{"num_hidden_layers": 20, "hidden_size": 96, "num_attention_heads": 2, "num_key_value_heads": 2, "head_dim": 64, "intermediate_size": 384, "vocab_size": 1045, "hidden_act": "gelu", "norm": "layernorm", "norm_place": "pre", "norm_eps": 1e-05, "positions": "alibi", "qk_norm": false, "attn_scale": 0.125, "bias": "all", "tie_word_embeddings": true, "parallel_block": false, "init": "uniform", "init_std_qkv": 0.0435, "init_std_o": 0.0, "init_std_up": 0.0435, "init_std_down": 0.0, "optimizer": "cautious_adamw", "learning_rate": 0.0024, "beta1": 0.95, "beta2": 0.99, "weight_decay": 0.081, "lr_head": 0.00606, "warmup_steps": 380, "schedule": "wsd", "decay_fraction": 0.387, "decay_shape": "linear", "final_lr_fraction": 0.1, "batch_tokens": [8192, 16384, 32768], "max_seq_len": 512, "doc_mask": true, "z_loss": 1e-05, "train_tokens": 121300000, "max_steps": 7779, "dataset": "wikipedia_en"}
Each number is 128 + 24 x the weight over its row's rms, rounded and kept within 0 to 255. Layers, rows and columns count from 0. Numbers have three digits each. The size before them is the row's rms in percent of the matrix's.

# layer 5 attention query, 128x96, rms 0.0797, rows 0-63, columns 32-63
098:130122109101096143117116140114143127133105135172122146077131188105067143119124160124144133136140
071:100139140147110138118138128104127092060098099181111140104137124141108129140147097114087086106111
065:109116202127124131073130163127118122156121134102142107077097107118163105152141115091154099185112
060:062115142120135129132148126111132138083109138114096090157148151140126149113129104130131174143125
048:170129076129143156109110164130164119143167143122137125089127114126127116135160079154106101101110
074:096114077120105123133140085099128117124118115158121127158135144134100109133096150140103211159135
067:131126148161140141145123157135149116145204132124164130109138118111122129126123167128082134130138
076:129160127163090115138121099129128112206122103139107138122159110106139119094123146124125152101138
068:134142169097106130092116130152129133117140152068133153110094127132149110124127119147133072163152
089:143116145182121121156138141140101112198133125145121134137138121110121148133113140118145108093119
094:134113173126138138111154180120101144100128120151116130129134173146058151178111102119119087141107
055:119134086129139147108101090112164124109134150105087116116124133111200155122148058133144156124122
062:095167162115107106110123128150135123118116115088140086149146072129157099106117118104130144152144
080:144110150112109132162119115138108109153112132118135158146108127138104124182129129128123098159133
082:088116134174112115111147088124111134157121105145135107160159134133160093087100127129140151108130
111:150132155122103111137119069150113115176133121103090162151131089131128151113122114129154130137110
080:100133111071105135100117099110148142087104128131128136121127166127109114108114122143121162177136
058:136160181144097125133129057153086128168100122139126126126134115131162143135130087106173072132139
096:152109106141119145121102163126130117155131125176154138113122140098103116124127154144144127117117
068:112121150146103088129126116104105138140143111097129128107154139114133120107150136173166116131113
050:128138076111147105119133091126141145161151112128166108155146125120153102106122154132101165143134
083:109123113104114122125120103105111122097050123151105150147139165142103134120124086130189152128119
071:167120169142135112141117138153103127170141109126134149152111128125087142144118143109134114133122
076:174140138084108135109097109123137121127113127109140164102070138129120134157168142147123114163142
075:173141115054133144143100129147131138086083115147130125147095135147123135117121120128122129164123
049:181140102104116115073117087112135146113126125089114135114138193123150104132128099100169157120079
054:128108110173143102117153147143125143146145117112121110122145140160098150133128183121127105112129
104:107133134100106115118116062107134162086103137095151136122122175133143135127141130146115165183147
058:144111176138131123129139131167105133131161134123157141139109112133110111156152138131163062143092
082:148128061162156139149145156105143115114138143173116133124137139130095113123120123126117146082106
099:137088152127178137125124175112093147107120127113118123141126159145081127176114088121125145163078
062:146143173167126120150123138147091134149150120107130134116150136120140106127136156123137065120137
070:129147112120123095126119088111103136084046100134096145122122155150137103119120064112166135140119
067:110092153173140105123148167132117116159155120159157102150152095131128118137116156138113129097125
136:085117095129105121147133051119134149127119128107143115150124133123159117079136144147157194140140
066:146181178115118127139113123151107133093125111109132142150096088135108143118161138143114057140153
086:111113133107128107121117107105115157083053128128101148145130182155106137130122088121176170166119
079:134140183151086109151136135122122104125134133114081158105146124123102109133126157135115120128161
047:157090099087148156122123135129154132127148146149187152151099161137115139162132102140129114131103
061:115113183154111131151117108159116124150120149109077146141140134125146133121131123136151109135162
053:136160111164138137134121099136116127124148121093149147154146101142167100143158091122103106092150
060:167112151112170103148119180139128130111128118100161145131080120144108131177177168137102140113125
054:114149133133148127126117140117095141058071103149101106135152146151099121139125095119136150111111
055:173139121106110125151097124114151099133148141050104104119102112122140175145139063115101090118132
063:133101117194128124110133120146121102188161113103147107136137101134170096116128120121126111084103
077:129155153121124122112142112154133150154158128082134114141135089128193112122133121130134114109150
081:112154191096124128095126105164118147132130146067147118138107112124154143121142109123142105165155
053:107163168148146115110129125141142137095124114135137086145159104158119132107125167127130159113143
058:096131108156167114167126168136131134165120145126128126150139111120151120119107173138125175124161
065:152111148085094137126124154119141118121088129139086142119087152119095139142119105134143095153128
058:151136145188099121141153117117098106157141125193099120122166112128117110093110140098139111098106
056:142155109099168153115130109124164138086115130125155094123127122143169149144167063103127152131134
053:099137206143110113140141163154079142162135128105126148150131116113138103128112166146132092140135
065:128136119156162156121142130150113146124141158154182122091128133134152125119109116137125085117114
059:164148149101117132133096134146164105103141136068079145090105091140135145151155124121118117139138
064:132123118142112133134124108134130117164122127101128137164100126117133116152160121141123132128127
070:099132098080146141130130143105142139058122129105139087122125140147157139120137134142085137106161
076:170134186140115123132110174149125076136147116134138146125152070118140113123135165115105106106128
075:154166123119117120135139139138111151109143119125136138130147133130107107118144167134102116090144
079:095118107140070110132164065130124140173132135145080167121165161103129144071107127132164134134157
066:125117178138124129125147157137096142132124152146137156143122165112112105142125097143166103148119
091:101124090178146119105150137119133126128154132141157100120168117119172108127126129137126112074141
057:111164122148120111140107098115117115051066118137131132132131116138106104132130103122146158116124
106:146068152134161143120130165125088116137120129154119150130128111132090145180115127104118119154080
# layer 5 attention key, 128x96, rms 0.0832, rows 0-63, columns 32-63
099:112148091143118140127140128095097136097123163160108106116134175103118137123093138149151142135145
087:113180127135119113125116157170083132138104105159136146139162093157125100112102092099096135154130
070:169138152105148133115106145168111124080132113115103102108138137123127115134165155094126056139102
058:126124141111151129104118110119082148107141113145128088159159138116133129111176148146111157145158
068:134139110126131130112125136110119129122124116136101118179102140150110140179111089126168131111163
071:138116083114131119161130102109170136163111108162107141144142144119093133096129159148051139130156
113:128137119141126157137122091072166115081136131151116119157095187119124126130133157159151136103179
077:129139129164100137137128093124184107132118098112126171119073143117142105084125129126149161108144
063:108195174102116119133120072166098167109127115098159147127107100122113134152145109136115111117130
083:137101146163115130154138145128130106179127114116113149157086134139096142150115151148150101104125
097:134138154099150137134135165117073127131121166151116113153166149139087145176123123123124102153132
068:134113125109131141122131118108122156128121108127146123148114116126133108132145123116118111144131
063:149165149139133117140128143126179145163126106084127114102104093133155089097180143142117124144108
079:127162146120111122156129135159115098126111138125118140117087138140109164153130136113108089114114
079:102120137170128122140135094114147117127135120129189154121155105099132098097136173141098162137158
108:161095165091127116136150123155144138207116147086106161096099099123102171149149111106115106119088
077:120158123102122110131139088143113143126136139119111118106181121107116097088153154135092144146136
063:107180156137122144113143121150115091118100141063209147116113108100167145141122133097119115122127
103:140103082141119131129107134132141094081136124148126116132130171126119127107078126160178121110126
086:133107164147115118102128146144119172168130133113173157125145089141133098083127097119147126135121
059:146103113146131129124136130114175132156131139092164128120131107122132093086126127099097174132138
124:131106119115125107132126170161091139171114133118137128106161087135120133126115087112111125154080
067:129086128127122120137135162141150105135107161101129119114121119144093195127113136147115103121096
077:129164120096113132116124140132127109088114155117120120080094131139115161142120118121091100136112
088:148143108111145132109134178128125136152122152116104081102138125122142148144124128138068100134124
058:168118111104149129146162121114124154127123146070115124095147114113102087099141134118107086129122
059:129135134156124118147141130125125148141115111119153130183142116120095105091118165147096142126120
104:115150146103114137128134106123116159164116123068160127125156114105143101069157161126065133158134
058:139088144118137132138115140174097126113119164102148147136134087129099176168084107154137066119096
086:117077093152127133153128105107145124095145108174107139156143171136137139162094114108180160107143
104:153076126098162139124126183104104129121124130138108110142164127149077176155143139130086117141109
064:131138165157120142138137123142142127195126118117143184132086116112137120143144122115155093115135
110:137112137123131109102125175177105140171111100105137148099150083130133119122123078084093114151078
067:136096140168135121125128163145132108155129129139140129158118125131109076110086138163135105125125
134:104102132140109117135140084116150159168127116094175124121148101099165108077156155146112158133142
067:116174173121118132105114133146143118138134165100131138136085118144126151131126097153142116116120
115:123093135109135110112132192157091143180117124111136131098159096122117144127132101101076113165085
081:104164177133099124144133090123124128139108107166105178103086141129108149132143119110147151118133
055:120094101130131124105139130133099125049142141163144100156150152134118123168105094129163131132134
058:107151194132123130121137094125086138133118113149132177083105131121148125170176169126151119127110
059:088128136117116136149132099120161114123133117109152160124097113124152153188115113101105112120137
072:126068159118125119140108159141121155170131134127106089154129133159113173143102141166099126118076
095:114110134126133114131121186171095133171117131121135133121168075139122131138108091106104131143092
059:174153130108132126097141144126116151135111130126138120116086097148103159132153079128139116120142
069:134122132164118127129132116126135119121116110093145137156125097125096124147127127143112128109108
078:108163156123117124133131094154117147118137134079169148108128081132171088137134126106145150114114
081:151176177094131122117127117163112138124129134066159129130100079134150140132164130144121079143101
061:093138137138140136120125134112137107123125127135168131165107111146172082093126146125142177129148
063:111110132144117126134126134114149150181141098155121144167098174124154105136145146122131144120117
074:122166148087126125153118116167098140132126131151076133097115166141092140142116112123154089107117
058:120157128159131145122143123119162068088112123154139187104117134120149127132121137100172151111160
059:154103128114148126122135156131131127110131129071122069131142098136173124160133121097121116141102
058:101128163136116138141118103132121127148125128128127135114106134123164132119143142125131104118108
065:156116112128127138084120134168123109057147137115154125154135135113178117141118126102186114131137
064:091168170114102124140124118146116152129113142096099137098097091157117153150156093117128153125078
055:123128130120118133152124133117146116157119138137089138119100166117121132187131132121102059128088
071:104168097136139135116126124108108156060143128186135092141155112130159060107156160137128160151149
080:134153143133129127110116148153126082095124122150105144123081121152116132163103080129167106111121
077:098136132141133129136132122121136143159140144112105157123112111121184087148082116123187122104134
096:147142133144124119125154103129143134196129125125123161102131144099137118088147099115172125124142
073:148111134117134133134137140153105105129139147128118139111115142115137168166102126120155055112125
099:109118112174129140119138109107123123086144116152171137144145127111156058129120133128156148133172
091:111104116126128111119119162169110126167110115121130141108152079130124138131104077109117121148100
120:148092131121155131116127183131099100176115141144101121132129126137056190155101131151088108136104
# layer 5 attention value, 128x96, rms 0.108, rows 0-31, columns 32-63
135:104134158118123138146148122141140116160142135112129112175131136115142139132177114162152091090103
163:156145135123132123148086142093121087157123139119135147156142114161143074097161105157145091131111
144:146127108141129142106148118143099161097117126127102133070129126113125137145091124078103149161134
142:115139134111089178133092137119132112154136148125133119208144126133119124113142115159149131107143
155:125112110107126110131171116115146077141135129172113127121124120169155091103120108146122082136154
120:085084161098073105189147122161146112116144154153113095156123152117156107154154124108114135094154
124:150145118116070165200166116093104125122117156086115096083140109168152116121120126120140105150154
126:143117138112076139182114127114134150113127120126123115087109106177120115143124135127119124129138
142:105160095163135137161157109098118151105127126119134110092096128147143167114081152139128095135128
147:109109117130111135151189116151127168113123161121105102078129130104124161139119142082117176140130
099:121111158106092130173176116104158127138130105131124103095160128101141128150144122152127101119121
107:139128138159179074091102143149113105133115097118133194165137131116106129144125123112110148164111
115:121128156101091159115098139132145123137147109126138106139096132139120137136159134137136101085099
139:151137119134161126097106137099138131113128078123142156080134116128128123128079139134121116133137
119:109139144105079160179159127108156093166141132129109102126147122141149125097150113174147060102143
141:150166124122129158116080142091149127150129100131167121146134105143099117101117121201149123122119
142:133154083148183087100153106137149096142123097152130157099120128139142153093120113154118116161127
134:143167122160138184104148138098093117135115116084126145123172122099119154111140123135140096149107
138:166161114162168123099136131102121152118111088108150164097159117128127170125088132148125120163106
100:092116153132118126166154124135165134126131091144149095121150137081119166141129147186135109101134
125:133110116124097135123099138130106150097122148136107126100116124135115105133104145077106159145145
112:098133127139136126098064144142146125122139088146152134155100139116096143122094149139121128094133
160:120100142135111137124102144146126180091123117103134117137110136089082156172116148105117177121113
109:159174074142136131128099126125098126118109147103118139099091108150121110098097129100109162177151
137:142153110141134120153077145114099163120119169096162120118078112164114130153192125115139157137090
135:106098131132179101055169121170135102138135133158110157136138149110138155124137136102120130123112
115:154129117146125141157091142114075143111111172098111139125123113153109101135099125089119151160136
142:116157118154129197129154129121113160123124140100125111114164131075103169134083143128142124136134
160:137141108119133114162104115092122109139125155109149134104094104193155096094164137142134124137124
127:131122122126100136176101121125101172122119189102143096116107113160110109149170133110138208137117
105:104121132160140118123159128121152144106125096141160132129147136088123176149126159162135124118111
145:101134142107092152183127123134135132156138177111126078141103124135123129142196108147153121103113
# layer 5 attention output (transposed), 128x96, rms 0.0981, rows 0-31, columns 32-63
139:153103072093171110131134178139128134123156131140110130101128091167133131149099113108089164124130
156:096097081149107119126162097116132141107133124171106126116142163090113156139095154120124198119150
141:107118158108138141107095119135123134136096138100157101178124147116148133134156125158159132128104
130:140117095163153077159148129121131116132142117155139138098106124136112104089110165119151150122125
139:102137168190130133150126137087137149135109126131128138126126181123087127135127178122134165115103
119:108129080174232162117115146114135132132140115126140135124115106150107124133135119131102132130116
122:090093159139204145095110215132112127130115128139143132151095184105088133158128132134129145113098
138:079112088166142135067121153131131113121125138125153145143149169107119124115137117125161108109134
149:176126219079123111107116148155142116160123131114121169118142151123119118126129091134154140133117
134:146135164092176149108089188151120110128123126098156120147094133155136118154148106147129071134108
108:104144117125191158107105207128117125121145119134132127107100119164101149150141137111059088118144
110:097134107083058159142149054123141158099112139124119080136136132113158153121120139134108154155153
119:132125060164122073104130127127122120137165129136123160102184106142126111095127097125141121103138
135:119167172146054124139132084108124127118123130113120132128130137129133135119158123119122082124148
125:111114086139194098107117192117135132107148123139137140113106144172088138158120118111103150112110
135:128118131145079082140155134130122113118130119148110143100141145132118118110121162106139104124143
129:124112178075061117149138108126150151122099142110113123149136151136113145148122145121136124147098
136:139114155072132105136115131148118127149117130147120110130098140142138141131103129132120211125139
130:129131156045063138111122129149122130120111147121116121139111126123142147135138126114122115133152
107:153164126109171150119107172137123112130142120116123144096091092182129129137141118097062085131150
130:105137128180142143109115081120132114133114120125159127150134145089134117103151118161163125126131
115:158158120162079094140146049117140113131146128118125152101156100140144103083135107125150117137147
149:139149098106145147104116140153112105124141129112149117114129088144168111114151096144117066135151
118:098087184138080111134137071129131133129094128125136124178157187085116131125126143157190141143086
136:168101138131071135106152143162106097131140123150116156119178136072129111122100137141156082119155
136:150162131107097118164121085110138152132140135107111113130140093141151125127129108127117138132123
124:109110140140131149109133091132133130130103125142142112157139176062148129113120138157172185128133
134:173141189085173105133101152151111112149122122118139122130080120159160120125138118133122147128123
155:125116152180069118109154105123130112134136121153105165127168172069101125115105130125158121114126
131:135098121143131147096137169157112092132130116150141140137136144080127111120112140138160067125137
108:178178177093134162133112148142121105148141121117117148087100091159137118124137114105070089134167
139:161083093140184097112138201150115114140152113155130154108142128142118109131101143134131123113117